Part of a small language model's weights.
Size: 13 layers, width 256, 8 heads of 32, MLP 256 SwiGLU, vocabulary 1024, 6.5M parameters.
Architecture: no biases in attention or MLP, untied embeddings.
Training: a variant of SOAP for these matrices, 107M tokens, 3693 steps.
Each number is 128 + 24 x the weight over its row's rms, rounded and kept within 0 to 255. Layers, rows and columns count from 0. Numbers have three digits each. The size before them is the row's rms in percent of the matrix's.

# v: layer 2 attention value, 256x256, rms 0.149, rows 160-255, columns 128-159
# o: layer 2 attention output (transposed), 256x256, rms 0.135, rows 160-255, columns 128-159
# q: layer 2 attention query, 256x256, rms 0.148, rows 192-255, columns 128-159
# k: layer 2 attention key, 256x256, rms 0.142, rows 192-255, columns 128-159
# gate: layer 2 MLP gate, 256x256, rms 0.151, rows 0-13, columns 128-159
# up: layer 2 MLP up, 256x256, rms 0.152, rows 0-12, columns 128-159
# down: layer 2 MLP down (transposed), 256x256, rms 0.142, rows 0-12, columns 128-159
v160 116:091146136110136119120139127110108129106144154133106133117141123091133089157082165146112155095128
o160 115:068112193142112140134165097173164152093105098150111121151131151173139147137128169112163107153072
v161 120:157119130109142161153124111097135128129091158141136117124136127124139124111138108106139165116117
o161 117:102130121147127087065142151104136151117142123148122131118093147135112143123140146112130180091143
v162 115:123120142140153138150130139093152104176109186154120115156121115138163125149130136088185098122140
o162 113:124145143155150129107161116139056123140133090142083125100146129141136118140137107106054155116134
v163 114:117141160108102106094164144082130149120136141146068159128098121134146112121118100148124098101091
o163 114:130137121110124129145126096136113126134153171104139133104167170111095124144124136121095124111106
v164 117:132098122113115137134109153102137117122127100142149117092112118076133132113149160138100095111107
o164 117:100106122130149138116095106119129126130118169124124151155100104168126147142116125109087159146090
v165 109:159133089151141167114125165133133143131137152141120125159107144125174147155123106118134124123117
o165 109:094108151149087084163157134090074143125099080127074136097114111161135111156101107107109122095112
v166 115:194088112142082146128139113142095077120160097105133161144141139136141124118107119122175115138124
o166 107:038119108116135067137074145155180133169120169154110135133120130120120102131115126146065162153131
v167 121:128123161142098133119100125089158088120111120147128134172128137117131149134105103140191122122118
o167 119:137159145103104104140183160148135172119116145100153119143140124153117129135124138172106122170138
v168 109:086119054162120123153123141133126134156096139144161114135113150090148110112135085135137182118144
o168 110:166186171154113136123140157121110106124155119141106134114145069097129124143112166128168178139098
v169 115:140130129097164181150103121110118130124130108187093148136143139100114141104143176131113082102164
o169 113:147147131150102148135153108131158087157132155101123101139138118133144121139166098130139128127114
v170 117:128093150098090109128156126142143133130162136117087120164140141096132168128105129108082136142104
o170 112:132133118121153159150095124087135173136139110126116202148148127142153077081155139143152114094118
v171 121:120108131116124171113095177133106121126143093142125120129118105133151115157120109128145170115150
o171 118:092136145154137118130130139133154153150122131115117141129115086097122124098114148147151097124092
v172 113:127136101143133130142087151120181139144145109115135078101105147128128112116107092118142182124152
o172 102:125149144154109138081114128138146164136131148131128178109142101134123142152128152083124135169081
v173 107:098101107168133137135097078162120116171139122158119125132114084155119109117142109126150122141127
o173 105:124138170111131083108182124119114131103107111137176111148122154092168102142100086126149136102169
v174 125:145105132119126147100144110147117123106147138104184108162104080158131153149116146112140129131173
o174 118:075127135123149124113098120121133135134124102194132126147123157128131114143127153107081150121136
v175 110:155096084172125130104078130131136150142111122087114168133137129115158114121134128114110147159148
o175 113:147124144100119170124130168129134120154130204102123099097131115144094155100142122137124144136156
v176 126:117123137075122104168131151143111105112123128122105144113137183106195147127106121155099142122113
o176 120:149113113135164129073122118107124153146116159114131086144140120121121123114123145108152137099115
v177 113:087138115109081137180130117163133146139128131080079132123133143146158196158104136099117142138123
o177 112:117130121160174136145122097105115082128139161126126165156141132142121108129158128138127112117091
v178 113:113121139122155109119148113103137147104130090114110118136153150169122130130123083114161114149153
o178 118:104107154129084125136096126119159122146125130171139121152087108108130132115152092146096099111134
v179 113:124145102082179161081151052112112106147136127136125124118162095149085129130176142123128098145132
o179 114:137113164123118116160128133140122135108110128139120195104144093098164110106131100128184159142135
v180 119:104141128104146127146132161133135119098102122148144125134117112118081158195091147156162161115102
o180 116:104134141128097102109138118111136120096153141137177143138114167135152155097156140145137108157084
v181 119:100126109118164102102132128117101107126129132161124122127118137105146110118154098158125085138136
o181 118:178136146108106155163137129148117127094083122090117116142164118117099151100110146143144134099148
v182 108:109136118138084144123158099134136119125111124078098142137143118143107191152152118134120102131147
o182 105:151131150106132125161134110107116102129077147141112116128128174145124116105134098125156141122167
v183 118:103168156133125112116121127106152117154150155123114112109151127124166163127124145120136144130103
o183 109:135108131137162125110138160136176118106135098125131129116109118123132110121153123089151125126145
v184 113:120156115138156136125138128095177141081094146095088115148123198101112143135154136166122119056107
o184 109:141094113105106144129190108120099135107128140114103105176123133147125132161082136120105121128144
v185 119:132139156143199147135136138151083161143178116133123156133118120127126136138102148156165131103144
o185 113:065117116121088087124150130120154093099058165097133131143129151100089145118116145105113147132122
v186 124:172105109125118129143121132139136159118159120083133112140151172113044095112102120157137112150131
o186 124:136188115115148129127116110146149125161121156150111151097135148110165106132118101132121148138117
v187 123:115136147132101125138144126091100123128155117147139138115111088178104155178117138119127118140082
o187 124:122091140084135107127137104133149118138151127136119106113142137109131110105130141102193123134151
v188 120:126128141138146131099123130081105149139086140064117130123109151113091110110146143116165127133142
o188 114:134137142107140136143094127145134129130160109141121171149168108133099091128113112136127126156158
v189 117:142170118152122121161112135141122139103098125159082106170124108104112111123157142152134078155135
o189 115:078159159149167140127122110136109092135119094112122129109147137145145116142133139138133174117150
v190 115:151132163130150126098131144127121121128139121170105150064158122127134129084117139099165096122142
o190 107:129152138171141153112170089138102116121099097099111107130112121136146119139140133172099145103147
v191 119:125127132095127097129095122118160091113094154142132121184129120125121085088152099107145121119096
o191 118:135124122164145149122127116163109168138132096104132155110160139088124133138125137164166161141135
q192 106:124142154093123086120144125084121134128136152141170140131143120139102116085130127182139097112134
k192 093:149105117104157125168124132140125136106110146098097147159131104103066124144149089093134112130089
q193 104:126115119114113093169130174145117105158168107148124115135128121125140147116120105127131102149125
k193 110:134133116101078134131119162128088126072139114122175141104139123096126074106111114133152128121180
q194 098:088122141135149130132174107073153159093139183130154139136154111130126122126120100123158087109153
k194 090:110117115152098094114173124109142119065126138137120140142091152108095151143144093118133097115157
q195 094:125094102107115107162150166169188143175135118151131121137092155137110151164083088137119112115152
k195 091:102132148116101128121124145136090117114089140109118100089118108108138071125116083150151160099163
q196 104:147117121121146133162132089179118111122097152164145124119120125136115114113091110109080154137150
k196 105:156109134121151136105122117119066120149131162108118110081143126173093080160165151142153114124122
q197 094:110125151073113100155114131146184112148153099085079126130082163130130145103133085134153133140123
k197 094:132131139123085099105095120126117130147151083146131143130132139153103107109075106094133078139136
q198 088:136105147112111103149126117118116091120113167147147142126124118178123126095139095113120110110120
k198 095:151105123173117138144097146143122124136131106138133151153145183127153118163126145106174107112135
q199 112:149150110106157122104118090109128150106096162137155134141115112118152078118105186134114127133091
k199 098:083106099095131127130149122171125148114096158119119164105125099166132137110130121131099099142155
q200 084:150125096128137125106089091062142118148125168147139131143119102128146128140115132118182147096145
k200 097:124130125115103091130138131100151095101161152103135117111119105138133153166163128142104117103141
q201 106:132146097132140161117129090111091159123127119109157117102160109107148103170120164160122172136111
k201 104:133149123134136087146156117095104146097084113137125125082080149119097193118131128142106105115130
q202 103:080099111117129145111113076119119173127142137137133158134126138138164089140120126138121136131104
k202 096:138104140124091109147126134163132147115131102112179105084146119141103117141140176076139159149119
q203 099:175111112137118085162131146125116123120150149135132123107127140157169131145136114144130113142173
k203 109:126153122155137125138155103073112142158167124121120100171163143142110149124117164162125119127135
q204 100:141158167124133121097127141098128132138102123088124152108163136092161097121145125166070180105141
k204 101:159119118133139097134154119119097159097101098154094193106097139157106134124141118111094133116103
q205 094:104176113118148132091126075131108114157123193136102137126141103107134094134102134139136136142110
k205 101:137117164139109130142135154099121150107139143129085163117111128165128142107136136134086116136175
q206 081:144119152138118130129135167117165103144134099137061139107161167100119137127142138096146116106155
k206 095:103140162133109136151136150127112129173134073145135078147129099167091134107124118163070120110157
q207 097:122137172128130149103147142154137123158107087134116131111143146129125148096163119165101130146110
k207 093:144095098148140178165115129090110121122129103129164109134130093123135128088114130136109105163125
q208 107:101142135143136121132101146091177114142117155170104129132144142132115141112153136144173145113148
k208 102:118134117083161100147110117083161147145126144149109161076146113127142133133160163108104091094101
q209 105:143103157129121109137160093137093136107173111107145160103087165107112142120089115104135145106128
k209 101:118099146176160155124125125148091103111128116167100172137142145088131139121151164099117130138157
q210 101:107119146175117109109106148121126104208153186129135151109125139119090140122131118117144082164137
k210 098:093096128129117128121140182119142151105129166125117098154107106149117160140122100143149145106116
q211 104:112133173163128110141097103157156109127114114154145111109110120118145147133133156114142121148149
k211 110:136120156136128088103121128088200120090102117118103133159098164126118105097119120169124103158105
q212 099:143171135135108136109112121121137135126124139121146094153146144086116086101128116127183123109111
k212 096:135161087154115123132152108160178132145107146126145147114117138090125141130127141132100125113139
q213 100:149101112085169144139139118132153157105151089119136140078127083160151113116146125126151108123141
k213 103:117128092140126104136117109103116111133134122140127124167153092128079138127164100084085161104142
q214 117:107124144107125124135118110117067082082111115121128132120134143120111172156129163098111101131133
k214 117:138129097134139126131158131124144111161119094129101096144084094148114121149114116137172126112100
q215 101:142142192131106114125119121126093136103166143124143107116126120099096060189142100165093140112131
k215 097:148128107136082161141073141126162125146080159097137151143105137099122090093135137142125139091120
q216 098:122101154085137159124114133118152137126162123106105117168144127145136126099183121118106165128162
k216 098:123150140167133092143164129108139114111127157132173094139076129095122135120142127111113118112130
q217 110:129116086122145100108105137193127136116123120135088126129137132127091152171081195095176128180100
k217 107:148130163144133074129154124135140155115120131141109123083168107112145153153112122108114114134106
q218 106:118132131165158139148094147096104134153155116134121104116111115128067109103131179147138117131126
k218 103:096094138118138178115140112145179114143149117115120143134106120134169147159116098153119160104113
q219 102:109104155100104116153128099145130109131111174138103134090110092119147119143151132138109133196113
k219 103:120110129128186076114122102114121144097129107108099103120120131147165146109175133123162157126125
q220 101:124146118141148103148107116055084120101140125143129131123151152170107130108128134113073096165130
k220 099:141153122108190108120109096149147102135147109126117147141176143101170136129141166151149114075105
q221 099:139150154136092123127087155124149147145145132143157137094080150141135129146149079134101123135150
k221 104:100130126127117147148100149133134108131159143118138096134076061134176127152130091149144129101096
q222 107:128133092101048118127149120114113132112144127170121135146138130111111159096087135147123133172134
k222 108:168106094140127159108141154163161085152191153144096121141161123133120100163119155123104168155127
q223 105:127116104105144148130070078097161161148150141129114123108122166080106147137162081096135133141105
k223 101:113113130131118106135151101078110121142158099089140129132123127144128138128087156136196158108151
v192 100:136133133169149129128108152151129127084100131142119104116096140151113149124146132075133129085127
o192 105:122154119086100115129122164105174115154109092106125112143105133119133175146134084163125119147172
v193 106:129129107120149140153109107127123128164155126100150120135148150130140141124113099170178114161171
o193 105:134120107085136166140133124139117181160116139169163136113153153116157117161094145120088114144126
v194 098:116119129109152105094090077144148117100131134161123154164158154186144121120112120116111073145077
o194 099:099126126111143084163125155109129130162123077149091148159079165105149151152149127156109129151119
v195 097:090108131093097129157150070126121140124139151113087154155175162146092110175105108198131129123131
o195 097:094113108138142104116162125113124150140138149141114132093179127100155132124082120110123166082087
v196 103:120135112147140138144087160146149085087156077129148144175082109159141115128146149087132133125127
o196 104:094162141137104158109160126157120163139137162124156101119169131102167124153078133158145130138174
v197 095:161140156167151097139120112087144102146124116146138108141163140125138134129117168142147145148060
o197 105:147125140098118116130132164100141128153146180147165086124124123140120126141139118134152145117133
v198 102:129106137116150126095123099124123139145108140094114187133139176122094146140105128116123123176080
o198 100:121105106123108136152162160101150131140132100134162125132103172133130114123155138152161100110092
v199 098:135162132131071121145146164139175120115124091142091126128100102115102113153068120102137114114155
o199 098:113146154114160138124099095070097155130175107076165114104150119163151132100169138143136139106136
v200 098:133157130099133114118131174095105135181142119143139110104094114099088192135182179124078125137110
o200 099:114154110101150124124134097160107152106118119118138126109111163111132152089143106163154133109109
v201 094:130123129139117126074158103143125135137155107141125081107110108077115119173144128106123158106129
o201 093:112134135139104121155127118115162142160125194082155129116128081119144138130087118119132125136100
v202 102:131139129116151148119077150066154128115085130103177134116095135128089103105145113127106113144118
o202 103:088140140132113132103135095187123156168118160156123080100172148104128160110131114140150145117132
v203 095:117132124150108105146125129155102171115106114127130143144142098131118096126137126109098095114108
o203 098:137114105108142137094114140141103159137116181104111166112125128130152144105139101123147153099104
v204 098:123126156126136140157088139132151168150094086165128054129137100127102123113118137139123122092165
o204 105:165137151121130154136143100135125106139113127149108157118148152126107110099116120097148130160144
v205 094:155098133105132135126134155137133114148150190126153125093131085128128134140112138065183086066090
o205 097:100144164125134125092124109101131156090120133147122166125154131173139109142132118102104107140151
v206 097:148114128095144143130144156138108105113122122173123102105099104104152180151110104081092153081153
o206 096:130114127116137144146150089122119135120103153125150126119144159154129113100138171164136171134155
v207 105:089185133078112143131161133131133073083120135100132112120105099126159115122132129104101144093141
o207 106:172111114135113139146082141131135133178151112125090138119124153143115169118092129100107110136154
v208 097:139146125093154152098165155157132178160149115132128116134146119149115123137144146096153128104123
o208 097:111139135138102139085089081111112100132168173126154160132105126096128123090134098129101156158099
v209 095:154115131138108126128141118145120093130067122115136121152174110134122113142114124124104136125143
o209 094:115136127089122161175094099093148166096116137168098109117086123182118149156142160148142154115125
v210 092:124167140200107121116139132102122135158165100141118124141119164079133141103122106114139134124093
o210 089:123102105124128117162145100103145131117109100071189149114124133103158136111150091077095148138155
v211 095:143110140101115120137160104136150116124085141172144118126115108135118105168149105124111089143144
o211 096:158117115122088113086134093157077110125128152073185134146193102128153121091131156133125138154130
v212 099:115158166156110089140157138123154129131164127174127160155139112135130148194142131103108130136143
o212 095:117078144125133118116193166131084088131134144099139140120186149123132105133132175133136156128101
v213 103:128121141083182133129133137100107135158161098163156127102068129117126143108164112168168124113131
o213 105:075112115142143141096133085138118108101119154090125139110125125099143086137128125155086149138115
v214 087:117116098165146153153110143130157151105092106110124145136080093109145145107137159156095133137089
o214 089:131125135121087141122168141146115113119105120133132158142101137122106155106084113129151119122219
v215 102:115183143168123143121173094133119118145122136183107149158126146103105123154117092127141153081138
o215 105:132093118144127085142121141138097118148136086084149149115135119181127061179118086112135149155127
v216 100:106096146106123076120110116153120141170145093149159136118116067099150114087120140172103146094174
o216 096:136129136157149123155123114116142104118108173105140113086129185142080122105123121102151128126101
v217 097:101104135130139137152184211127101120107125139105130111139123140110103136173106113118100141115162
o217 092:112181111121113120077175125133143131142106124127150137098124146144151083073102134160107108088092
v218 090:125091143115104152116124152145100115132069147121129150123080133130123090114106162158125160153091
o218 095:139120141145151137099115074097126097128150128110104121154106164141116110123137102145113134098175
v219 103:145124110095114150115134127123132187145146150130136137170108084151159173169137124130114128160152
o219 102:117134133143110085085142141138105138099145139155142097107110108136121089125088111102145144122134
v220 099:172130131138097115137146104118133129138120148152201115157181132109121139135146115128134146145170
o220 104:148109081143078141128123099160159137129144111160162133131129128098113164145150148155159143116114
v221 098:121131131119148150099104152112097112102120106085130102105100138153124120126190131164153122131118
o221 105:126126127153137154127128093120112101147171143142121122162150142129111130118135103122138174124124
v222 091:126091126120116106130124125085127111117133134149119150132114117120156115162111156121126090161109
o222 095:179091106113106140109116137125091168134116078149102141119108161112104133095155125149136139127144
v223 096:137126074149156136128129123164105147088123161084136162161170146152162156109132149151158158135091
o223 101:117126143119091105151120136110141150129116136113119121067083110124149129179099115137097076099116
q224 096:111130102137097129116067123082142092131114114125118140112078105103113125147073107141116085129050
k224 086:195109087143130120126115140140154125103136122093126120160148170065122129148148181138141155094128
q225 079:111151105128145187136115108114163121073126140137112149100108129132132164140109126115160114156122
k225 084:126085101127155149126123127145163149068071115105149142128100142130108130133105182129136151089104
q226 086:116130115126119134101157168145151143099116160153109120130117125124131136073153084131126140086185
k226 092:110112128135135148127118132136113139153135156149140131101149111127121097150152078146140097133112
q227 077:155094168091123146074152194173092134115132167112104141106171176097171134108109164116151141148151
k227 079:126122143132108142119145125117099087175126111113106084142122135124128148161155110130136089163126
q228 088:153101124112129125119129121147121136097144120134085166122136152102135094146119156113128150121155
k228 090:102145141152146139159182091124134139152148092136126124067094123160097142114152111160148085105173
q229 079:132136116158149117088139113126132127094108155093176126112111141112161103110119113110117146115159
k229 086:096106142104113105151127109174137169150143155130098137125119122152126119109177138126139132172123
q230 087:092121133127152145114150142130119166144124102158081124169140097142131103100168100102091145103125
k230 081:102125103103098116156090132109138128135143153118129125145123154180130122139124141138160131157109
q231 085:114161161106133137160148106117141066115116129117138161114115133122132111150093156149110118177081
k231 093:134126120102087102105125092138156150136154186131160148155146139104111135145107175113140161147089
q232 089:144147090112109152118147182145110180130119152148098123154132124149129143119066108118133158117178
k232 095:105134128107138143169134097108124122172145134065103114071124107154100151090112112166092098087109
q233 089:148089168134126137088141121090134136142123095111121134163103135106147082155111117130130126101099
k233 093:162116096088127108081176109134129139110113100138087088133123111107078138100131106093147112071136
q234 087:077120196061157117084145117123142111149141107126174153140105066113131158098125109149107118092103
k234 093:141153157123093118101162111132134131049173113119128131133089147155123109099104131121128161119154
q235 097:158112170119096072118082094081134088126120126153152121099106135133151161108143130084122098155109
k235 097:128115126107137128117148121177113119173090158156102113135140128086107147136119150146134128119136
q236 084:125125164135098074104103136141124117121173124134099147113080149153144124099126125111153136129140
k236 089:134111136130089154105162138148095132105151166153135146097151113142147121079114072131161124134168
q237 092:124131151128132098085138145091098142125133154121133129132145112201153146155197134127097123134121
k237 098:104132148140122135158117165137152128138136135167173124084075097152106120142116102148144146117120
q238 101:103118162131138110152133098123106111127168106131138117123100139105135142144120142128113140212110
k238 096:126127153130074131089159124150091120103167146085149132157139120115172152127141129109109136116125
q239 078:105153145155124150160109136153108152131132147122179126113152136139109162146159098123144128154077
k239 089:144179111133128170132139126155116074155096124165126131093108110154128106129122104119117064105132
q240 091:142095149126134107102125130104127132134151111166144131070141138180117150084120126158122145142141
k240 090:142130130126160148140173137090143139140140143116140133149049176103122151128134132160129153154113
q241 102:141125056143110155158156103115133126122128147129105096133151133170136061176115117100102085154142
k241 099:086117119123139117122147094126101111136140096150124110094165071138101135149140122158106160101124
q242 095:152118104106122108157136103075112097103165105125114126133108152123137156144091143137134157075114
k242 092:110132132156126159100150126108129120132109116128122143110119116099095115124145091112184139095128
q243 085:084084138095109136154132084114111148119110152101131125117159093119125127108119122130177145126094
k243 092:099113127139104164147176138124156139099161090129126142175160144128165105169148186149134168132137
q244 083:098148150150137090126166127105151133085142138113140172137134156095197112104164115124158084116118
k244 090:120104131140134141150136090139124169134172143140109147096155118132125105119104135116138165112127
q245 098:114092118142131124158149123128144086084164096126106113135093153135131120149150133135132147160094
k245 104:159093102117125138118128188166151151161125149122146147142110152127143099094078183111126160142149
q246 083:135102108149146112126144115126138103138177148112121105117115147120165177188103159138088118111150
k246 082:101066136136097105103149128132139136177093124152146140109115129155155096146129118149115177129142
q247 083:156158136120074135163103108100126128076145113153117106131145115069171142143172145158133125094120
k247 087:074087151163129142092120111073112122113127098113103154075123114119101115126137084106138146132104
q248 090:115131136158129134103089116169101158124114094189146156101130093135099181088152145116101149142162
k248 096:090150171132171182146115125124152150170091126116137118082143128166128119106123098133167126168125
q249 090:071106155144114135140134142148154122148139115114085122135120128170151088136142113087134142160145
k249 097:153144088136110140142144092095171119188134108115154128098118114105089112133097134102098147124135
q250 087:137151121138141135115100111103114168210152102135127115151107152141141110176122132115106108072122
k250 097:115108108141072137144147080086144153121107091149115097112093095130084126094160138154144179163105
q251 095:120116100083106122116127123117076156136095112119138155148142098145151159158122077106128130119164
k251 101:109078138086144107135118111146128144147094151147115135124133159121117102120162130108105115154111
q252 088:121147117116071138152105125142075120115084116112155104137138132083117128102119135124119114143157
k252 096:181132131104126155095137169120097114052125130115148112120137128112096130128147131142132167131106
q253 094:150161046129136177127129113168142105135116138142105134137124116087161118145079109103151123138134
k253 094:132082126151105113118105119093132118149133130134109102066149131097118150133141138190129171153169
q254 093:122154071109149137112105156140119139129141089135174117114139103159142122077126138142145142082128
k254 099:153138123136181115132098147087140128137138153103055129139119136118128079152142129181082077109123
q255 093:148118149139163115134138095152093133124134113142123146143151132112115130095154136170105131109149
k255 094:098141115132091116107097125091174103117114089114120122136123132143150134146136139153081134146103
v224 095:165101171115169145076147134121106094106108117123137131103116114117119126107127122166127134072157
o224 095:105140126140094123156110129155127127183096169173120092135137102144146139136140121108098112142177
v225 092:171123092122117152103145117158132089131114162164155163151124078114112133173126117076140130120142
o225 092:140124125111151117101131111157112128134120094123124112118149117134141131125177123126102110139143
v226 085:194119079164103093134150126146088081106143078111124134133076103107138136162096185148109134121103
o226 089:107134137097135184131096105167142110138163115148136124138103145084152096159137102158177118102161
v227 089:105139125157154111122091135139132064115144151079126113117113123121147100171105138143142101107117
o227 089:111118119134132186141125166123114119115100088111136114109142162128105125191100154107133106111167
v228 087:153100108113152100155102102130088109133123151140099120116120137119125134180115139113086151132140
o228 091:109145087116136143111156131107132110155162157078188150114165122156163156155094119166109109112144
v229 083:125172163149130120132123117156095148167157087129123115135176119104103092131139106083181131120125
o229 081:142108175133145151092102152105115103146101156202122139117121115100132123106099048149099122140087
v230 088:127150124135067108120152152121097106114118121141198132107105157092086095179098117123134134167138
o230 089:141134123145086145123161134101103153183113154150132145086164106134108120133158129160100071123138
v231 083:121166115105129151073121158131149149121102144140105138124124132132118127102116122126174114135087
o231 083:083129179134104060115109125126098159124124122149126096140123116132135068097131143151140096142130
v232 091:140092134162129088114112125122119087115153148133122132115069129105125138099118105082125099101167
o232 092:136115119167098143138095117127118117151127126155157158112165120118125091170109116144151108161175
v233 096:089125131136087144110084161126111128134135174114117133134128122110153104106135084038141139128118
o233 089:089104112161105132104099121101096122103137132103123129154107140138124093134143156126103096118165
v234 099:131124152124145121182165140138136111178132177159150115141117127128118126114145135116144102146149
o234 102:089132122118100140154154120133151111127117127100129106117116108163119126141164067109133072126124
v235 098:095169081095118165115109116122136119161109116101128132190070131095075108140164101135123133164131
o235 097:139152139150144141097139116106104103134085130171143134144126126167136121139151134135106077109098
v236 092:126118139137100143122120154130164136134123185149145127089125179074138139161126144148144090195125
o236 093:154163112151157139168130124154159167156124169138117083150140088141120107105118087159117096079131
v237 080:066129111130154107131124126135122159152142127133112170122142124122123115132141099145112112162103
o237 083:172167128140140145120132151141118099134128124139142116104126127111127130099093141121138120100098
v238 088:092139127120136132142113132147095141098120169080120155180170153138144075156112095112159120103169
o238 090:131119139132146112108116151101159121127139135122131147091157114131157109072142138151107191166190
v239 095:150097167146178111106099135153137096115104147176116124078127112145114133154117063106150111173113
o239 091:080141111120126137105122128096096180149106106111106153149148107147163065095117130140138127102119
v240 092:114144134118151139158149117134100122125113110166143079145105132115087128143086105175131126097146
o240 095:122142117138105139127111138141128129136116135167116147111117099145144106157119095110105103138144
v241 097:151143159128130208117142156126159121125163115109095139121118122141140114129151157093172079170160
o241 101:137146108147159135127122125141147139104125124110137122087112133204137106068167161105087107104119
v242 098:154181119140133124125129081157155153168097116120110131132156177113135132123153103111092122107126
o242 096:100110100136134129151115161118132112170141134189132102117153141110131116128089145158149144163151
v243 094:103132140132177186149115133119147123129166137168104114160121130143136112153155104142114132109136
o243 092:143127155167110133066123141124125114109157115086116127145085124175135126133145138094190126145085
v244 085:108127137127163130122119141122128138126138118116103141130149146122120136128111132112117088119124
o244 098:108139089128134158159145135124113155126080149122104116143112068144163138122144132121147132083137
v245 103:138141110147110153115135138155119129153145133122106144168154147112147095112171118120128138105119
o245 100:101104131126124113119113130092130120120125137120107130113129141107141137113160085135132141130109
v246 090:147145139184147128143112152153143124175120146137122134130128141116143138139130077122125125101144
o246 091:122103163120152132132093178106128121111115128110098129130092115125140120079150135147168131159106
v247 087:139098146140146129123199138137125126134158130148158154123145129140112117128138163115112099114140
o247 088:085069135084173142099129120154118103109146178148127112113101102078160151088166118125100127150156
v248 094:088172112095113152126113129101170135184123104138098092169120139125117118140146163136110168135107
o248 096:110140119135152112118098121140111100092100121146136150116140088142139118140131114068131117119117
v249 089:152129162134133135133149113134106110104105140135125134118110094113173125157116186110135137132118
o249 090:116163050130115130141116145117108130079146073093077094137133153117139099159146148140144147096176
v250 097:113160102120116124089140157127123119122143146113129144141112142155095138136135108121131147121113
o250 099:147122157114116140103082143138125139131096181120160124138173077124133110108149119089141138140122
v251 083:149102120094100136096110090124152131124092141115124141101112135149104131147128134121130123165146
o251 083:137129133137106118160167132123114176118083132166166109160154141124138058142205146095128141111178
v252 086:134147117095134114108158152142145122152139119146149138103124111133141147154139194144139158105107
o252 088:122139114149130122143164130137126139108145083108095138119105106189083108157140142109188110093134
v253 091:108101127126124135169127107144113126137167192141140130102141184118120161106125119101164159123173
o253 090:110120120102119130136121127128150102133133098154112128118097091154132084138150122157067164145157
v254 091:148181105158098087138139107117113086109104173099113111115156122111117129108143120110105127081138
o254 083:149079139110138151167126186158120080131085137092158146155133090105162090136104130147107146166130
v255 093:097157169128118111129157109102122100152146095111123103162135115125111144138104121112123141166084
o255 090:124132125102117128170088153108109139139135148077126108118101103143100138145106156141136056171066
gate0 097:132083158142134141167133148107127117149118164108167120067136077075112112154114082117146128167136
up0 094:161171175130152192112151106137105159126100143151155109141096089166155141137132133132157153070128
down0 108:086167162121132144116128094126121131145088135150114106099114040152159138124095126119107122095152
gate1 103:128139085096157122104148076160139148123060142124151129124127218086101165156126089148142102094169
up1 096:091136105122151118092159087173094120152093143127146107090133139089118136161113109153119166098161
down1 102:159134128134150112125136094107116135133094138124115138110100123085122117139125120126142142140150
gate2 092:130109144098159142124104103104149120131124137151131130145125127117188092113121115128081113179163
up2 095:122144176142150150134103123077149126146145139175114154138147133143178118146131110166145127163135
down2 096:120161153173138130158122140090084096143106124128130113103156118094154163111162080148126125145147
gate3 111:153115151118142131104114118151148147113129119099118130141115142124110126138104102141134121155162
up3 110:133132146096147114118124111128093170122156104134126125127153121106109123103137184156126098130152
down3 101:152129102120118105138107135152151134083136121136121132125122125132098147081145155130124112110171
gate4 119:121154141109130142166149125124111102124151091130142092171143133128122110120156114118081104147174
up4 115:101121102106103115126126063126150162074138108126158141111124129133117130174129130123147127166108
down4 105:162090152125092123126133131136143112090122162128128136108086148143176144169123136149140194133123
gate5 098:145133122099113166112111122098135132144123132193119138169078088122111121155121185158138130100124
up5 096:151120095133127165154104131141128105140125072127141164138084115140130095207133146155123151131118
down5 102:101101132111098126059140134122135134194113140116136134106124133134107123112101111141108117176109
gate6 108:136137113106140131125133167130143181114104111130112185127126105123101123114109153112159132106129
up6 105:192113130143113148166097113152118092177156125119126118132105144141115149142117138125140086129176
down6 103:137142099152127126142109109154184151152176216127082128132123141138095121110130111114142100164113
gate7 099:135165115136142101120142085112111198125122148109120128145105158191108098127116168154148142131161
up7 094:108123120143127136117122115122110133137163162121103191152127150121126144123116160126144150129123
down7 101:102172152146089115136132129115159143154151146133136122120136067157109130140122168101134142114163
gate8 123:116121124166134131151109110107106097101137091106104140117125148110119160160135143136138146130180
up8 115:102145150114108118122135116151131144113112096165107097118155157160151125118123120114151139091125
down8 112:165102141133138076108148114137088147112124148169094151123154189147104090080099108121129144133166
gate9 108:134161133154110097094123131128146126110136080134137141154140152143165078123092121098109123176125
up9 107:146113117111161103109124136123130133150121175134139062071118131122104144108174137184118166096139
down9 105:111117160128127101095134109141144119123077141159170096147140120144097142150143154092127144133118
gate10 098:137154115130130132111152118126124141096137098157153138100115169136104106111111163178101136096079
up10 095:141187141168065150131179144120189166139142118157148129121105157114127122130132121110102111135095
down10 094:138194124120131156108104103132116119128166133120105154145139109104143115105161142137151193095112
gate11 089:099162105142127119107141114172147110085139155117136101141123123126105131155149121107124108155140
up11 087:114105164126158131118122145149118162169103124155150105112134127132108124088117155119089150152141
down11 092:105130157127139105150145097160092133125152110106128157150097109122109173098103144131126156142131
gate12 087:107100109118132157105132129103149116101113170161136119140165094123151174088134113158203145089147
up12 087:133127125151153098129137124138135118162119125109145194140090166118129098139154170088073100178071
down12 090:121177159096126137106108143153136148117142116138142125139103109128097120074176082135114194136151
gate13 100:071140122132117119111142120076129175132129124133133079123122133122148147121171142131085124141159